{"num_key_value_heads": 1, "vocab_size": 9894, "qk_norm": false, "init_std_qkv": 0.0414, "learning_rate": 0.0039, "lr_head": 0.00874, "max_grad_norm": 1.0, "final_lr_fraction": 0.0}
Each number is 128 + 32 x the weight over its row's rms, rounded and kept within 0 to 255. Layers, rows and columns count from 0. The size above them is the row's rms in percent of the matrix's.

# layer 12 MLP up, 512x128, rms 0.218, rows 161-187, columns 0-127
size [104 108 104 102 101  97  92 104  94  95 100 102  99 105 104  94  99  98  95  99  97  96 108 106  96  92  96]
[[122 143  95 107 181 148  83  58 110 187 162 166 106  92 198 144 150 147 129 127 141 109 126 137 113 153 135 114 143 142 166 140 126 101 121 121 157 142 160 156 135 137 108  85 202 153 191 133 144 116 155 184 140 120 169 128 167 123 124 163  84 130  71  96 142 139 124 176 111  95 145  75  91  94 147 130 168  85 114 123  56 173  96 143 148 113 153 104  78 129 129 159  91 135 125 126 140 172  90 147 140 211 116 118 169  89 138 114  93  60  96 116 163 117 139 163 123 185 141 119 125 176  63  64 128 160  87 132]
 [ 98 116 155  78 151 158 155 115 154 129 107 153 110 101 107 102 145 142 122 125 135  87 132 142 106 134 122 119 129 111 186 183 119 172 125  91 145 195 126 169 158 160  64 200 156  92 158 131 176 152 155 135 147 152 227 123  97 133 126 109  96  77 122  83 151 103 130 160 137 100 141 159 156 157 175  63 144 125 115 128 163  61 123 158 181 157 144 146 138  86 125  93 153 132 103 126 159 104 137  65 108 111 162  89 138 131 100 150 130 106 162 114  35 141 119 150 131  78 189 202 121 107 149 104 169 157 110 132]
 [ 93 182 110 130 211 144 134 172 115  75 135  58 168 127 181 137 130 117 113 143 117  84  93 172 112 140 182  78 124 113 125 158 115 157 123 103 115 138  99 149 120 103  87 183  80 171 154 103 135 157 146 106 154 111 148 144 151 181 126 152 172 139 117 122  98  60 131  97 146 143  77 163 147 113 137  93 164 120 125 131 171 147  86 165 112 120 137 133 161 111 141 148 113 109 101 112 182 191 132 127 141  54  73 138 183 138 115 163 149 120 121 124 171 100 144 184 188 160 110  99 147  84 137 148 106  76  47 122]
 [170 168  70 117 152 108 151 146 156 112 145 181 141 131  92 110 106 129 113 132 104 117 177 137  83 119 188 111 154 130 137 119  68  73 134  66  81  88 194 101  79 152  93 167 105 128 141 135  86 110 103 155 181 109 123  51 119 169 107 119 108 161 103 138 138  89 194 127 207  89 111 121 125 151 114 163 141 103 179 153 125  99 151 100  71 138 138 143 101 125 124 138  99  91  99 172 189 140 166 134 126 142 171 140  92 102 118 156 124 141 143  67 138 127  90 119 190 178  77 144 139 105 167 139 116 103 166 162]
 [132 111 138 112  49 136 132 167  87  76 156 162 151 127 107 130 106 141 109 142 162 193 119 183 125 125 111 121 103 140 123 154  86  79 119 154 144 113 105 153 141 162 115 140 146 158  55 154 104  79 103 142 147 158  94  48 103  59 170 140 119 138 111 141 101 124 187 187 136 173  88 201 216 155 159 114  89  98 112 157  83 132 153  64 141 121  72 128 125 175 146 120 164  84 111  94 141 145  94  98 132 114 106  92 125 130 109 138 150 117 108 127 144 131 122 171 138 113 123 147 100  92 114 180  75 184  96 133]
 [ 55  71  79 110 129 106 120 172 162  91 156 120 121 162  94 139 148 146 152 181 201 136  91 123 102 146 160  96  98 141 105 152 133 146 106 160 126 165 114 103 176 138 101 135 146 116 117 139  73  68 169 167 119  77 111 155 137 137  93 134 136 153 175 156 124  98 156 125 115 144 121 164  93 152 118 143 137 150 144 142 165 141 133 130 123 115 113  90 195 147  88 160 101 118 117 177 131  85 142 143 156 130 132 103 137  68 183  99 153  22 108 156 183 125 118 220 102 119  76 171  80 133 141  98 177 144 130 106]
 [ 80 127 118 151  95 165 134 168 167 110  84  83 151 135  76 175 161 161  80 188 146  98 155 166 157 152  90 171 151 127 103 208 110 144 147 173  75 126 110 134 117  94 111 137 119  91 133 128 140 156 147 110 128 135 165 112  93  67 144 152 113 163 171  96 140 189 169 152 104 153  37 120 120 100 154  88 126 109 145 129 152  98 157 135 141 177 158 201 141 131 135 127 159 187 122 150 145 145  53  97 150 112 101 118  75 113 119 154 115  81 110  72 164  95 102 141  92 179 149 141 153 151 110 103 156 165 131 136]
 [115  82  93 126 129 173 109 175 159 148  85 202  99 104 148 159 171 158 148 110 133  99 208 123 103 105 131 126  95 188 137  93 132  79 122 118 117 109 152 141 155 178  90 146 177 108 141 144  58 139 120  75  79 131 105 138  83 102  82 129 169 146  82 112 143 174 176 118 113 164 159 122 144  73 152 114 134  89  95 137 100  81 126 150 110 156 121 136 174  84 123 109 105 147 154 111 150 103 124 184 101 119 133  61 150  87 113  74 151 164  92 198 180 138 146 139 144 103  99 122 175 139 152 158 188 166 119 120]
 [ 72 205  64 102 124 120 133 132  96 175 143 147 142 131 130 100 107  92  88  60 103 172 101 137 160  97 128 157 112 109 154 142 165 124 100  82 146 121 108 167 104 138  65  96 177 152 129 217 117 106 122 157 116 116 100 140 175  79 151 181  93 126 159 131 159 204 163  92 128 147 108 124 117 111 121 148 131 181 102 161  90 157 141 148 145 146 113 128 180  99 132 149 100 156  96  80 112 135 193 127 102  93  94 103 118 167 129  73 100 117  93 109 166 130 113  90 139  75 120 180 182 101  99  93 158  92 119 126]
 [146 107  99 108  41 177 166  78  86 153 190 131  67 130  58  91 113 115 122 159 149 151  98 106 152 126 185 142  97 136 106 153 112 105 108 156 124 167 121 123 115 132  77  82  75  84  53 154 148 135 118 181  96 106 115 165 103 109 146 115  67 141 147 116 133 149 180 134 142 108 147 144  69  93 106  98  80 202 102  91 163 126 175 154 167 140 129 136 131 166  98 102 103 159 109 115 168  95 113  89  94 100 122 111 181 162 150 144 172 102 122 104  80 117 105 125  90 157 158 110 150 106  98 112 129 139 124 177]
 [113  88 108 158 180 127 136 181 135 134 156 156 146 155 112 143 156 115 157 159 111 174 109  99 115 113  92 167 178 121 202 118 141 164 159 177 121  94 154 142 118 129 129 175 201  89 102 117 111  65 118  97 114 126 164 200 122  99 176 111 116 172  98 154 130 114 111 209 155  82 142 113 182  68  79  77 142 107 137 127 187 164 165 104 108 147 182 190 112  88 142 143 103 127 122 191 101 102 162 139  90 100  98 157 123  92 118 129 132  64 135 110 127 154 142 148 137 116 137 154 125 120 102  80 125  89 120  83]
 [ 89 147  88 150 104 119 112 122 122 149 150 164 139 166 126  84 119  70 119  86 124 122 106 163 122 147 132 108 121 147 125  72 145 115 144 128 147 106  79 144 113  49 113 128 135  78  83 154 103  90  62 123 124 143 140 114 173  71 132 110 241 108 118  74 148 161 106 136 145  96 156 122 111  70 126 147 127 109 114 130 142 100 139  71 161 163 134 102 112 140 122 149 133 123  99 192 184  71 139 115 101 121 137 180  74  94 138 125 177 155 180  72 218 118  76 167 157 157 128 154 145 123  99 140 128 130 154 171]
 [115 109 110 140 113 117 175 121 114 105 115 103 125  93 147 134  50 153 125 136 177 102 180 173 135 104 144 103 158  75 108 164 201  54 152 125 130 108  87  81  86 187 107 149 109 202 157  89 111 127 134  97 157  48 181  88 117 119 145 135 101 132 115 160 131 128 131 128 157 169 177 113  98 171 113 127 140 100 110  93 120 112 147 120 153 107 152 105  87 113 124 138 161 159 173 127 141 160 118 172  99 161 123 100 106  92 127 125  47  88 106 180 119  73 196 126 133 135 144 111 165 182 160 175 135 158 114  88]
 [108 131  74 138 151 106 124 119 181 151 223 105 167  98 170  85 231 135 140 116 130 133  70 158 116 104 112 124  95 125 196 173 103 114 148 158 135 114  64 128 120 116 162 134  67 174 146 163 130 178 135 119 129 146 108  96  72 136 132 173 134 115  81 101 110  82  71 115 142 153 109 105 144 105 165 120 110  96 122 121 113 122 134  94 160 103 130 151  89 127 130  94 159  55 175 136 134 177 128 163 131  77 133 131 117 121 119  74  54 131 140 129 144 127  66 171 132 109 162 156 138  86 173 140  87 125 115 153]
 [190 158  73 163 132 107 164 147 134 160 153  81 118 145  80 142 154 176 184 100 102 120 111  84 139 137  63 172 128 128 134 187 131 147 182 114 126 138  92 183  80 108 144 109 118  83  65 111 145 106  98 166 114 132 152  81 151 137 162 137 133 156 124  95 120 135 185 157 109 117 127 151 152 137 132  97 160 149 169 144 128 156 112 140 124 123 128 142 177 157 130 155 150 128  32  85 111 156  82 117  87 138 108 157 117  89  50  92 118 138 163  82  98 134 160 123 155 157 148 150 129 130 164 144 122  86  44 198]
 [116 109 155 192 143  88 172 115 162 152 173 108 154 153 153 164 149 160 127 122  24 153 146 144  81 153  92 142 124  94 155 131 131 135 120 153 145 102 121 159 159 115 158  92 149 140 248 124 127  92 109 171 136 157  98 108 145 181  67 154 166 146 107 102  71  97 140 108 168 157  88  98  78 127 145 126 138 133  91 125 130 132 135 119 119  66 117 128 120 148 157 123 144 101 148 139  89 156 102 107 128  81 160  83 114 131 180  99 114  50  78  97 165 113 105 133  94 114 159 135 130 166 185 167 168 122 167 144]
 [168 161  82 149 163  53 171 150 103 123 107  96  92 176  99 118  80 188 135 138 152 131 155 180 121 140 121 151 118 150 133  97 105 118 157  85 172 100  70 157 105 123  85 159 110  74 168 159 101 128 131 134 167 140 131 177 172 165 130 154 111 207 104 153 126 137 143 146 103 119 101 136 100 135 166 138 140  82 105 145 140 162 121  75  71 149  87 148 119 173  66 172 149 131  53 111 105 150 131 159 110 112  95 158 105 118 161  97 110  94 111 112  56  94 102  95 133  97 175 125 167 110 154 130 148  85 189 152]
 [142 161  68 133 169 134 204 165 152  98 121 141 149  71 124 115 153 144 171  91 152 192 155 140 131 159 143 108  76 131  87 147 114 157 222 114 142 138 108 134 128  91 166 134 138  76 136  94 125 131 140 101 114  73 147 125 132 123 196 110 159 166  90 101 149  91 147 170 115 118 106 134 153 119 173 103 119 120 107 164  31 123 176 123 107 117  99 141  77 153 137 156 164 179 123 140 117 129 123 141 126 133 163  73 130  83 209 105 137 166 202 105 126  99  64 137  88  93 174 142 121 144 135 115 126 132 149 132]
 [124 157 123  65 105 157  81 198 156  86 104  76 167 113 160  87  85 171 144 138  96 180 102 166 174 137 109  93 125 115 137 138 124  93 134  79 146  87 133 142 172 152  82 102 103 147 193 139 147 101 115 143 155 109 107  97 101 172 131 137 178  66 143 171  86 128  78 143 110 155  55 128  45 163 112  98 126 182 110 111 130 139  93 170 122 162 110  72 148 123 106 114  79 111 126 127 155 133 147 127  97 144  73 132 107 132 104 145 160 150  87 175  95 151 149 164 178 127  62 107 125 155 139 111 160  98 139 103]
 [157  82 151 119  82 144 142 144 134 105 107 139 169  78 122 112 126 108 126  95 107 143  90 158 136 194 116 175 139 142 145 119 191 177 131 144 146  95 133  94 153 123 121 104  73 124  68 121 181 113 141 100 124 228 168 123 136 148 150  83  83 192 105  95 160 132 166 142  99 149 106 120 134  87 148 110 138 154  60  65 132 128 158 191  85 126 148 100 128  72 154 134 122 115  86 110  99 186 115 175 156 194 100 122 163 122 125  81 166 118 142 156 108 114 149 165 142 145 109 141 146 127  95  84  71 189 104 146]
 [105 128 121 144 114  66 131 166 130 135 144 102  93 135 162  71  81 135 146  80  89  93 115 168 122 171 132  84   0  90 122 132 178 180 131 181  86 147 116 128  89 169 142 190 162 106 155  97 155  96 149  96 128  75 154 145 110 130 131 172 130 150 101 147 133 152 173 126 161 110 175 120 105 118 188  97 191  91 195 126 133 149 109 102 123 139 170 150 130  53 147 158 176 143 141 117 139  82 108 136  75 102 156 129 130  54 143 106 113 110 136  87 171 106 131 134 119 116 136 119 148 112 130 139 126 111 126 144]
 [148 107  56 118 135 169 131  96 109 102 128 111 124  61 109  70  82 107 125 105 136 166  66 141 156 165 135 154  94 109 124 112 168 148 114 128 118  89 113 108  51 175 138  88 141 189 163  94 156 117  73 159 178 117 106 150 141  88 111 143 115 111 120 111 171  97 180 140 111 148  87 114 137 175 117 157 111 169 114 136 117 114 160 160 166 144 125 176  57 151 115  97 123 110 135 128 143  87 145 162 120  87 132  92 138  95 118  73 123 114 184  68 121 134 126 130  56 136 162 160 209 110  81 141 129 185 141 173]
 [ 82  81 121 112 114 147 145 133 142  86  67 116 167 136 125 126 127 125 147  96 102 119 140 135 122 149 155 119 152  80 121 135  74  98 113  84 142 134 120 151  91 141 133  86  81 122 177 151 115  84 114  64 123 140 107 143 157 190 177  85 147 122 111 133 202 136 114 116 101 151 173 179  72 196 151  75 147 126 109 171 121  87 155  99  90 165 121 167 184 159 183 126 112 120  54 130 124 131 182 127 110 148 159 125 136  94 135  91 116 148 146 163 166 193 126  77 137 135 112  83 137 199 162  58 145 110  90 149]
 [145  63 105 178  98 111 156 163 158 101 146 139  97 127 186 102 164 120 168 127 160 124  93 102  82 119  74 203 116 133 151 112 136 171 149  94 158 153 142 152  58 117 122  90 104 117 138 108  58  82 146 100 109  78 113 157 138  99 182 108 174 168  71 139 174  79 107 162 103 184 121 125 129 161 137 104 129 139 137 129 130  76 158  97 104 154 178 133  96  94 121 152 137 157  86 122 170 103  64  84 104 146  98 170 107 108 107 115 148 133 135 136 116 151 182 145 114 195 124 149  97  58  96 157 132 137 118  77]
 [117 136 151 157  95 160 120 179  87 145 133 129 128 169 173  91 115 142 116 140 115 152 143 145 181  67 112 109  97 140  83  40 130 126 171 143 145 153 178 127  99 142 119 119 184 126  87 120 107 165 158  69  97 148 135  73  95 139 159  73 177 144 144 180 106 119 208 146 135 117 101 102 117 156  71 110 101 133 165 112  97 146 169 128 132  84 129 103 207 145 141 107 150 140  60 147  91 108  95  93 155 126 103 145  91 119 112 135 163 124 154  74 141 164 115 177  81  98  86 168 135 112 128  88  66  92 109 114]
 [170 139 147 144 140 119 155 137 161 119 185 142 149 159 115  83 138 143 159  75  94  78 129 158  65 109 111  85 185  67 137 152 135  87 185 119 155 158 129 107 150  99 161 147 122 132 120 135  99 137 140 166 184 123 151 158 194 146 104 153 107 150 132 150 117 100 119  92 158 129 114 164 123 186 128  94 191 123 111 158 145 131 108 152  97 108 151 124 146 163 177 126 140 127  99 162 126 174  79 140 147  94 110 142 125 125 100 119 156 124 116 146 143  73 138 182  30 157  30 147 106 200  75  98 159 121 148 175]
 [106 101  98 137 126 112 148  67 187 115 108 108 147 149 131 147 117  96 127 138 132 166 173 131 159  91 112  92 125 150 125  80  78 142 104 123 151 136 156 130  71 112 174  28 163 168 200 161 156  74 113 112  99 153 107 141 119 141 108 102  94 152 115 154 125 152 147 151  96 122  64 184  66 190 116 112 106 140 171 158  97  72 131 167  92  83 115 113  88 104 135 118 171 158 144 142  79 201 119 139 141 124  92 134 131 101 134 134  82 152  71 148  87  92  99 129  85 124 160 158 176 141 137 161 107 173 158 146]]
# layer 12 MLP down (transposed), 512x128, rms 0.234, rows 161-187, columns 0-127
size [108 104 104  99 105  92 100 113  96  87 104 100 101  99  96  99 104  94  89 101 105 108 115 105  95  84  95]
[[109 133 126 172 150 119 179 153 117  68  93 139 207 182 141 138 132 113 138 126 128 135  76 151  59 119 138 163 116 128 147 106 149 180  89  85 163 117 109 109 123 106 194  94 116 138  90  92 101 121 168 122 135 123 126 133  92 176 104 139 150 149  78  83  96 108 170 169 139 134  79  94 147 113 153 133  86  70 180 134 124 129  99 163 126 146 120 171 150  53 115  75 102 178 128 127 149 112 108 118  91 128 154 106  38 141 166  74 144 131 161  82 105  96 156 108 170 101  87 160  93 169 162 108 147 179 120 125]
 [127 114 145 112 156 139 150  94 117 159 167 111 173 124 123 158  67 133  73 122 123  90 119 137 125 112 126  87 109 129 177 101 147 176 119  89 134  89  94 116 103 115  97  84 141 164 123 154 117  73 152 100 126 112 168  80 140 168 159 159 201  87 132 149 141 145 163 151 114 131 168 130 181 119 148 117 255 170 149 186  56 138 113  96 123 135  85 143 114 171 125 123 127 119 144 161 138 164  86 176 119 149 121  79 161 131 174 121 125 137 106 179 157 188 109 103 148  60 124 177 111 126 130 169  98 120 106  96]
 [100  95 145 117 136 184 139 176  93 143 164 139  86  75 123 121 159  90 129  97 114 113 186 144 184 157 149 129 189 150 164 138 171 135 103 108 119 131 168 124  91 125 174 145 156 153 126 147 168 137  96 169 115 133 102  62 118 106 116 146  77  75 110 159 138 148   0 143 100 188 154 149 119 110 142 127 128 182 141 170  94  97 115 132 172 186  76 123 137  87 123 148 102 204 138 155 120  95 112 132 122  96 128 115 153 140 127 115 115 146  89  82 115 123 139  97 122 145 137 104  99 185 164 155  92 119 149 137]
 [ 92 113 176 105 139 189 153 138  89 140 130 139  77 138 111 114 147 123 140 149 174 133 101 172 145 128  92 169 147 111 111 121  69  69 123 126 119 148 127 152 182 179 135 103 139  80  88 149 176 227 145 127 134  89  96 143 141 104 107 201 142  97 154 142 128 161  57 118  35 128 174 173 193  92 124 111 105 146 135 145 105 151 136 149 137 130 140 201 151 147 157 132 162 149 187 107 132  75 154  69 121  89 113 120 146 108 157 151 133 147 151 123 107 168 151 134 106 130  64 116 177 102 101 104 131 142 151 132]
 [ 92  73 100  82 113 109 111 127 148  94  68 127  93  90 143 147 138 159  98 157  74 133 156  52 125 122 154 101  30 154  99 135  98  88  97 217 117  77 166  76 172 120 107 167 153  78 116 104  92 165 158 141 151 128 173 137 119  95 139 154 170 115 116 132 165  68  94 150 183 106 125 157 127 132 105 132 155 102 127  76 188  99 135 140 127 112 117 106 158 140 145 123 104 152 134 106  87  84 150 139 116 125 161 122 151 144 147 193 145 147 146 211 148 132 154  95 133 129 130 107 187 116 122 105 120 182 109 124]
 [188 166 174 144 140 183 135 105 107 152  85 112 126  75  52 110 127 114 128  92  91 195 168 160 157  99 130 124 112 104 198 101 139 146 142 130 108 108 111 192 102 144 183 111 126 111 131 139 176 176  59  91 128 165 176 145 166 108 131 151  98  75 129 147 103 139 168 166 122  96 115 130 137 178 101  93 114 144 115  74 147 126 120 105 150 115 117 159  94 111 129 111 149 151  93  73 161 132 139 126  87 117 133 145 106 142 187 160 102 168 176 140  92  96 195 114 171 164 205 126 120 155 192 156 118 128 131 109]
 [151 157  60 152  90 175 143 108  92 143  70 115 135 129  96 144 133 132 102 147 124 188 145 146 187 105 163  79  76  99 130 105 109 127  78 125 113 129 213 152 128  86 129  89 133 110 143 115  78 117 149 132 155 137 127 107 102 163 144  98  92 102  83 152  87 173 121 102  82  91 142 110 163 119 140 114  83  96 116 132 128 175 154 158 125 102  82 166 110 133 155  96 104 155 111 126 197 118 167 129 137 151 172 118 116  80 203 114 152 117 178 171 107 119 151 144 106  90  92 166 213  87 145  98  99 104  89 189]
 [181 173 143 136 143 102 114  86 145 112 192 163 164  83 179 189  81 150 134 114 184 173 135 103 167 102 123 154  91 185 121 154  96 133 135 163 131 140 110 133 198 158 114  58 114 108  57 144 131 111  91  97 105 122  75 115 112 138 127 177 100 169 138  81 112 102 159 133 149 131  91 170 127 175 119 117 187 100 137 118 159  98 111  98  90  96 141 155 168 156 196 125 122  88 162 134 124 154 110  86 184 116 129  76 156  75 118 113  70 108 115  99 110 116 170 122 169  75 134 116  93 158  90 152 117 120 122 136]
 [117 157 138 109 123 215 128 124 160 117 185 140 111 138  67 131 120 136 174 119 105 164 151 124 121 125 129 142 111 127 101 144 194  80 138 118 146  90 125  99 130 139  79 148 134 129 133 131 118 144 153  95 128  88 167 181 116 135 144 105 159  86  89 129 162 160 163 152  79 150  99 109 114 129 114 127  91 147 133  93 138 102 104 172 126 140 157 155 184 100  85 135 119 140 199 109 183  72 149 138  65  73 126 135 134  68 175 143  45 154 123 126 157 175  99  98 154 135  56 146 217 107  90  71 143 172 128 127]
 [ 90 165 101 128 144  73 142 171 185 114  78 123 119 126  28 137 142 128 119 125 111 137 135 161 136 135  90 125 178  89 119 146 139 156 125  91 137 122 128 122 151 167 190 143 149 182 178 105  72 112 138 108 159 160 140 103  98 126 164 115 198 138  90 132 143 122 102 160 119 114 101  97 173 107 126 211 158  60  86 139  75 125  72 128 160 104  82 125 178 114 130 131 144  88 125 138 137 129 185 147  98 135 172 148  90  97 157  85 119 140 105 134 152 106 146 130 154 104  79 153 145 103 169 161 139 112 203  63]
 [182 158 175 101  81 186 103 109  92 101  93 154  65 167 169 120 116 131 127 142 137  90 116 173  91  61 137 122 204  81 184 174 106  96 153 103 108 176 129 141  88 118 128 148 134 144 111 153 143 130 133  94 138 136 107 146 166 113 158 124  97 157 121  56 171 130 151 118 115 104 132 118  90 198 180 156 128  86 180 150 103 154 125 165 128 130 116  80 113 113 133 127 100 121  79 141 110 140 130 132 163 154 100 124 151 126 143 163 115 152 121 116 108 111 209 167 141  97  86 192 101 149 184 154  63  81 170 116]
 [128 147 151 115 151 130 137 150  82  92  73 245 160 152 162  92 177 150 172 137 136 103  84 102  57 154 175 101  91 133 124  68 118  92 137 132 109 106  61  86 143 129 189  71 129 123 145 134 124 129 205 122 155 123  94 132 156 117 141 149  79 159 116 129 148 103 123  99  80 115  97 131 168 134 113 114 174 121  75 118 119 125 100 177 125 177 145 140 148  55 134 116 128 138 165 156 121 128 120 125 133 110  61 121  69 168 149 152 158 131 172 165 134 121 196 153 162 133 129 120  73 121 121  99  95 135 117 133]
 [130 174 185  93 121 145 106 129 115 124 125 147 103 122 207  49 156 117 130 127 153 141 136 130 133 111 117  92 131 160 126 116 101 168 166 158 136  76 209 184 131 182 126 100 153 111 173 148 100 174 125 152  60 111 127 164 131 126 149 114 122 132 126  81 133 181 124 113 141 126 106  97 133 115 152 138 180 118 138 133 146 167 107 156 100 157 151 168 154 122  84  86 122 142  83  94  71  91  51 114 144 147 182 155 104 146  76 103 156 148 138 108  99 170  46 214 127 132 149 101 106 110 173  80 126 141 151 156]
 [163  70 164  71 129 142 148 154 118 160 140 121  69 178 209 155 134 124  70 136 124 130 119 133 226 114 154 167 110 125  87 138  68 104 126 161 103 162 109 126 117  97 131 122 165 157 111  95 134 125  84 123 180 111 114 164 141  81 141  77 100 195 168 166 127 159 113 118 148  81 117 150  98  88  73  77 130 106 197  97 162 127  94 145  75 146 125  89 158 114 131 137 105 139  93  93 141 103 112 117 120 166 125  95  88 134 122 141  99 140 147  80 147  59 161 180 121 124  74 123 133 129 131 113 158 169  92 148]
 [164 131 128 111 161 113 128 163  94 166 113 171 129 213 182 100 171  56 115 151  92 119 109 121 181 159 107 127 128  80  65 133  58 170 107 132 112 132 157 120 158  89 111 146 165 122 179 118 131 123  91  50 131 223 130 145 135 158 150 121 114 114 151 109 123 158 166 104 103 155 126 146 195 106  87  95 148  85 143  84 108 127  91 125 122  83 146 135 131 163  78 106 146 126 133 126 133 101 172 130 156 123 150 135 121 125  95 136 130 109 115 104  87 109 155 103 192  98 135 174 209 113 177 152 149 130 181 157]
 [110 156 141  77  76 194 128 133 145 147  77 140 147 131  10  94 111 103  77 112 146 131 115 122 171 137  94 128 142 112 166 101 143 107  92 103 177 125 132 134  90 160 140 146  95 168 100 136 188 154 207 108 168  97 127 120  86  94  93  82 135 126 162 183 145 168 126 127 135 154 199 146 149 148 148 191 122  66 115 111 117  57 131 135 101 165  78  70 173 123  99 111 105 133 101 124 125 131 125 142 158 138 115 161 127  99 156 131 139 159 131  64  96  82 162 141 108 169 119 163 153  91 162 118 118 121 133 145]
 [186 108 161 203 162 167 114 117 176 139 111 137 122 157 160 106 142 111 124 109 125 120  78 121  94 182 108  76 131 146  86 165 151 138  82 134 144 128 144 157 101 105  93 147 125 128 120  95 188 134 112  91 118 158 119 112 114 120  77  43  89 100 127  90 156  84 213 119  91 129 191 142 139 161 100 104 176 142 124  62  92  28  88 118 172 122 153 122 109 111 114 107 158 128 168 137 144 147 138 131 158 100 135 108 150 140  94 109 113 149 147 114 148 126 164 190 111 167  65 140 140 160  86  80  84 110 120 126]
 [158 133 183 131 135 163  86 126  75  74 148 152 128 113  78 125 104 171 149 175 106 109 157 120 135 143 133 149 120 135 142 145 174  88  96 121 190 120 137 146 149  92  94  99  88 165 142 157 204 134 111 210 106 150 144 132 127 148 151 159 107  93 139 161 114 137 104 107 134 115 108  96 120 146 126 148 126 171 162 108 173 146 123 140 153 155 174 150 157  92  67  83  43  55 112  89 129  51 110 151 164 134 125 163 134 153 111 149 162 119  87 189 144 141 125 145 166 180  69 162 105 100 152 129 145 175  68 112]
 [178  89 158  94 139 158 128 112 124 115 132 153 180 139 130 100 117 145 180 144 200  92  97  71 139 139 141 143 196 147 185 166 145 139 136 171 153 161 167 156 120 118 123 127 131  77 111 162 147 128 151 105 111 172 117  94 157 115 141  80  82 113 167 145 123 118  20  78 112  87 160 115 147 126 142  88 136 230 105 190 113 168 124 117 165  93 102  44 117 129 177 139 135 119 133 160 168 104 169 175 102 103 146  98 111 106 112 111  91 144 159  92 132 110 142 140 104 117 138 154 132  80 147 119 118 116 174 117]
 [119 149 107  99 151 145  71 154 109 122  55 149 152  59  92 111 151 120 123 154  95 113 129 118 121 100 128 122  83 157  33 131 115 144 142 190  71 111 131 178  99 151 137  76 131 170 130 124  99 113 181 122 175 105 154  66 133 149 106 151  90 105 162 139 125  89 159  94  87 113 119  97 199 106 141 127 104  73 157 162  97 139 154 151 107  63 119  93 152 171 136 176 168 172 175 160 177  94 156 130 108 110 125  92 155 122 158 142 147 115 106 189 104 135 102 109  87 149 121 130  74 108  99  90 140 116 172 163]
 [101 145 129 147  64 167 123  94 129 138 151 116 164 161 191 151 116 117 126 152 128 104 189  85 137 111 114 136 114 153 162 144 125 100 150 101 143  60 156 142 178 102 169 129 105 134 123 135 155 112 100 169 116 153 145 199 180 174 128 128 119 147 117 146 111  83 177  48  95 147 124 138 114 126 106  78 145 128 115 122 194 156  77  97 112  96  98 106  60 174  93 101 101 101 148 138 154 116 151 133 149  79  93 126  96 101  10 113 169  84 172 130 130 154 157 114 106 135  96  80 134 132  99 146 136 180 169 144]
 [127 133 138 119 173  67 139 165 138 183 177 107 121 152 200 150 144 159 156 162 148 128 124 182 142 145 111 171 113 144 112 124 130  83 132 166 120  86 241 150 127 126 110 135 114 142 124 135 167  98 177 153 124 169 113 127 176 131 147 127 173 155 195 103 159 149 181 133 127  71 178 128  58 154 157  69  97 145 122 157 127 177 107 116 139 135 165  86 116 117 171 127 142 130 171 159 103  59 159  70 104 118 162 141 139 134  74 104 131 127  84 100 124 182 136 136 118 141 118 117 129 169 101 112 102 117 191  87]
 [146  97 189  76 137 111 114 106 158 131 111 166 100 149 141 101 114 137 178  89  90 125 165 128 157 140 130 108  98  99 148 148  51 143 113  97 189 134 158 111 107 145 117  87 106 128 155  96 165  83 131  89 143 113 171  91 176 155 160 145 184 124 128 107 182  97 145 159 133 222 143 116 128 166  76 160 145 113 134 136  85 146 124 101 125 100 145 123 222 174 160 104 144 141 115 152 138 158 117 153 134 123 126  96 167 174 206 131  80 115  70 107 140 186 147 107 109 137 121  83  93 121  81  93 106 141  64 133]
 [143 100  82  78  86 121 143  86 108 147 152 200 140 225 211 114 133 111  94 114 117 130 170 104 116 169  94 127 113 107 161  99 150 118 108 133 169 166 160 115 154 158  80  66  93 196 128 141 163 177 144 143 164 123  84 156 171 110 137 152 127 125 164 155 130 123 125  93  82  85 172 159 104 119 119  95 161 169 159 124 130 140  76 160  71 164 132 117 113 138 201 149 120 160 120 145 104 119 153 160 144  76 146 120 121 144 101 161 136 154 145  86 203 159 154 100  89 154 119 177 112 107 101 159 111 108 133 112]
 [140  70 126 147  71 164  75 168 158 102 107  98 117 200 108 147 124 159 171 102 111 102 123 160 113 116 133 140 153  93 128 110 151 128 135 107 125 154 114  94 133  77 109 147 120 132 133 149 135 140 120 122  95  79 137  97  70 147 180 209 145  94  60 117 133 113  92 123 101 200 148 119 159 115 178  96 104 140 150 148  74 161  99  95 172 135 144 134 100 165  77 152 136  51 199 109 129  88 142  75 186 138 100 166 157 120 163  97 132 123  67 156 150 148 124  85  75 163 168 153 146 143 108  96 145  91 150 137]
 [116 104 135 140 176 170 118 174  93 106  10 157 121 152 122 133 111 137 142 126 143 138 209  96 173 163 152 187 148 112  83  91 118 177  93 163 103 146 105 154  81 152 162 158 137 124 144 148 188 114 140 108 164 217 156  80 119 112 117  86 165 150 142 169 143 101  79 173 141 138 138 114 126 160 124  57 177 135 161 106 121 126 164 113 152 149 106 115 160  65 105 114 142 119 133 122 166 151 110 101 135 122 145 130 147 113 182  84 142 137 129 144  80 188 108 104 160 135 189 121 177 126 166 105 116 143 112 115]
 [132 152 123 102 113 108 142 140 135 158 120 135 107 126  86 105 179 148 181 211 145  97 113 141 110 161 137 166  81 117 156 158 167 115 103 170 138 152 119 135 149 122  96 180 165 130  99 122 133 137 195 149 170 138 120 125 119 119  90 115 155 184  90 144 159 172 122  99 144 119 187  89 168  82 125 174 183 145  96 138 108 137 160 129  99 128 117  20 135 162 114 136 137 129 119 117 101 138 143 151  97 166 166 141 141 120 139 129 100 104 203  83 170 150 151 160 159 148  86 100  49  83  89  80 182 186  87 118]]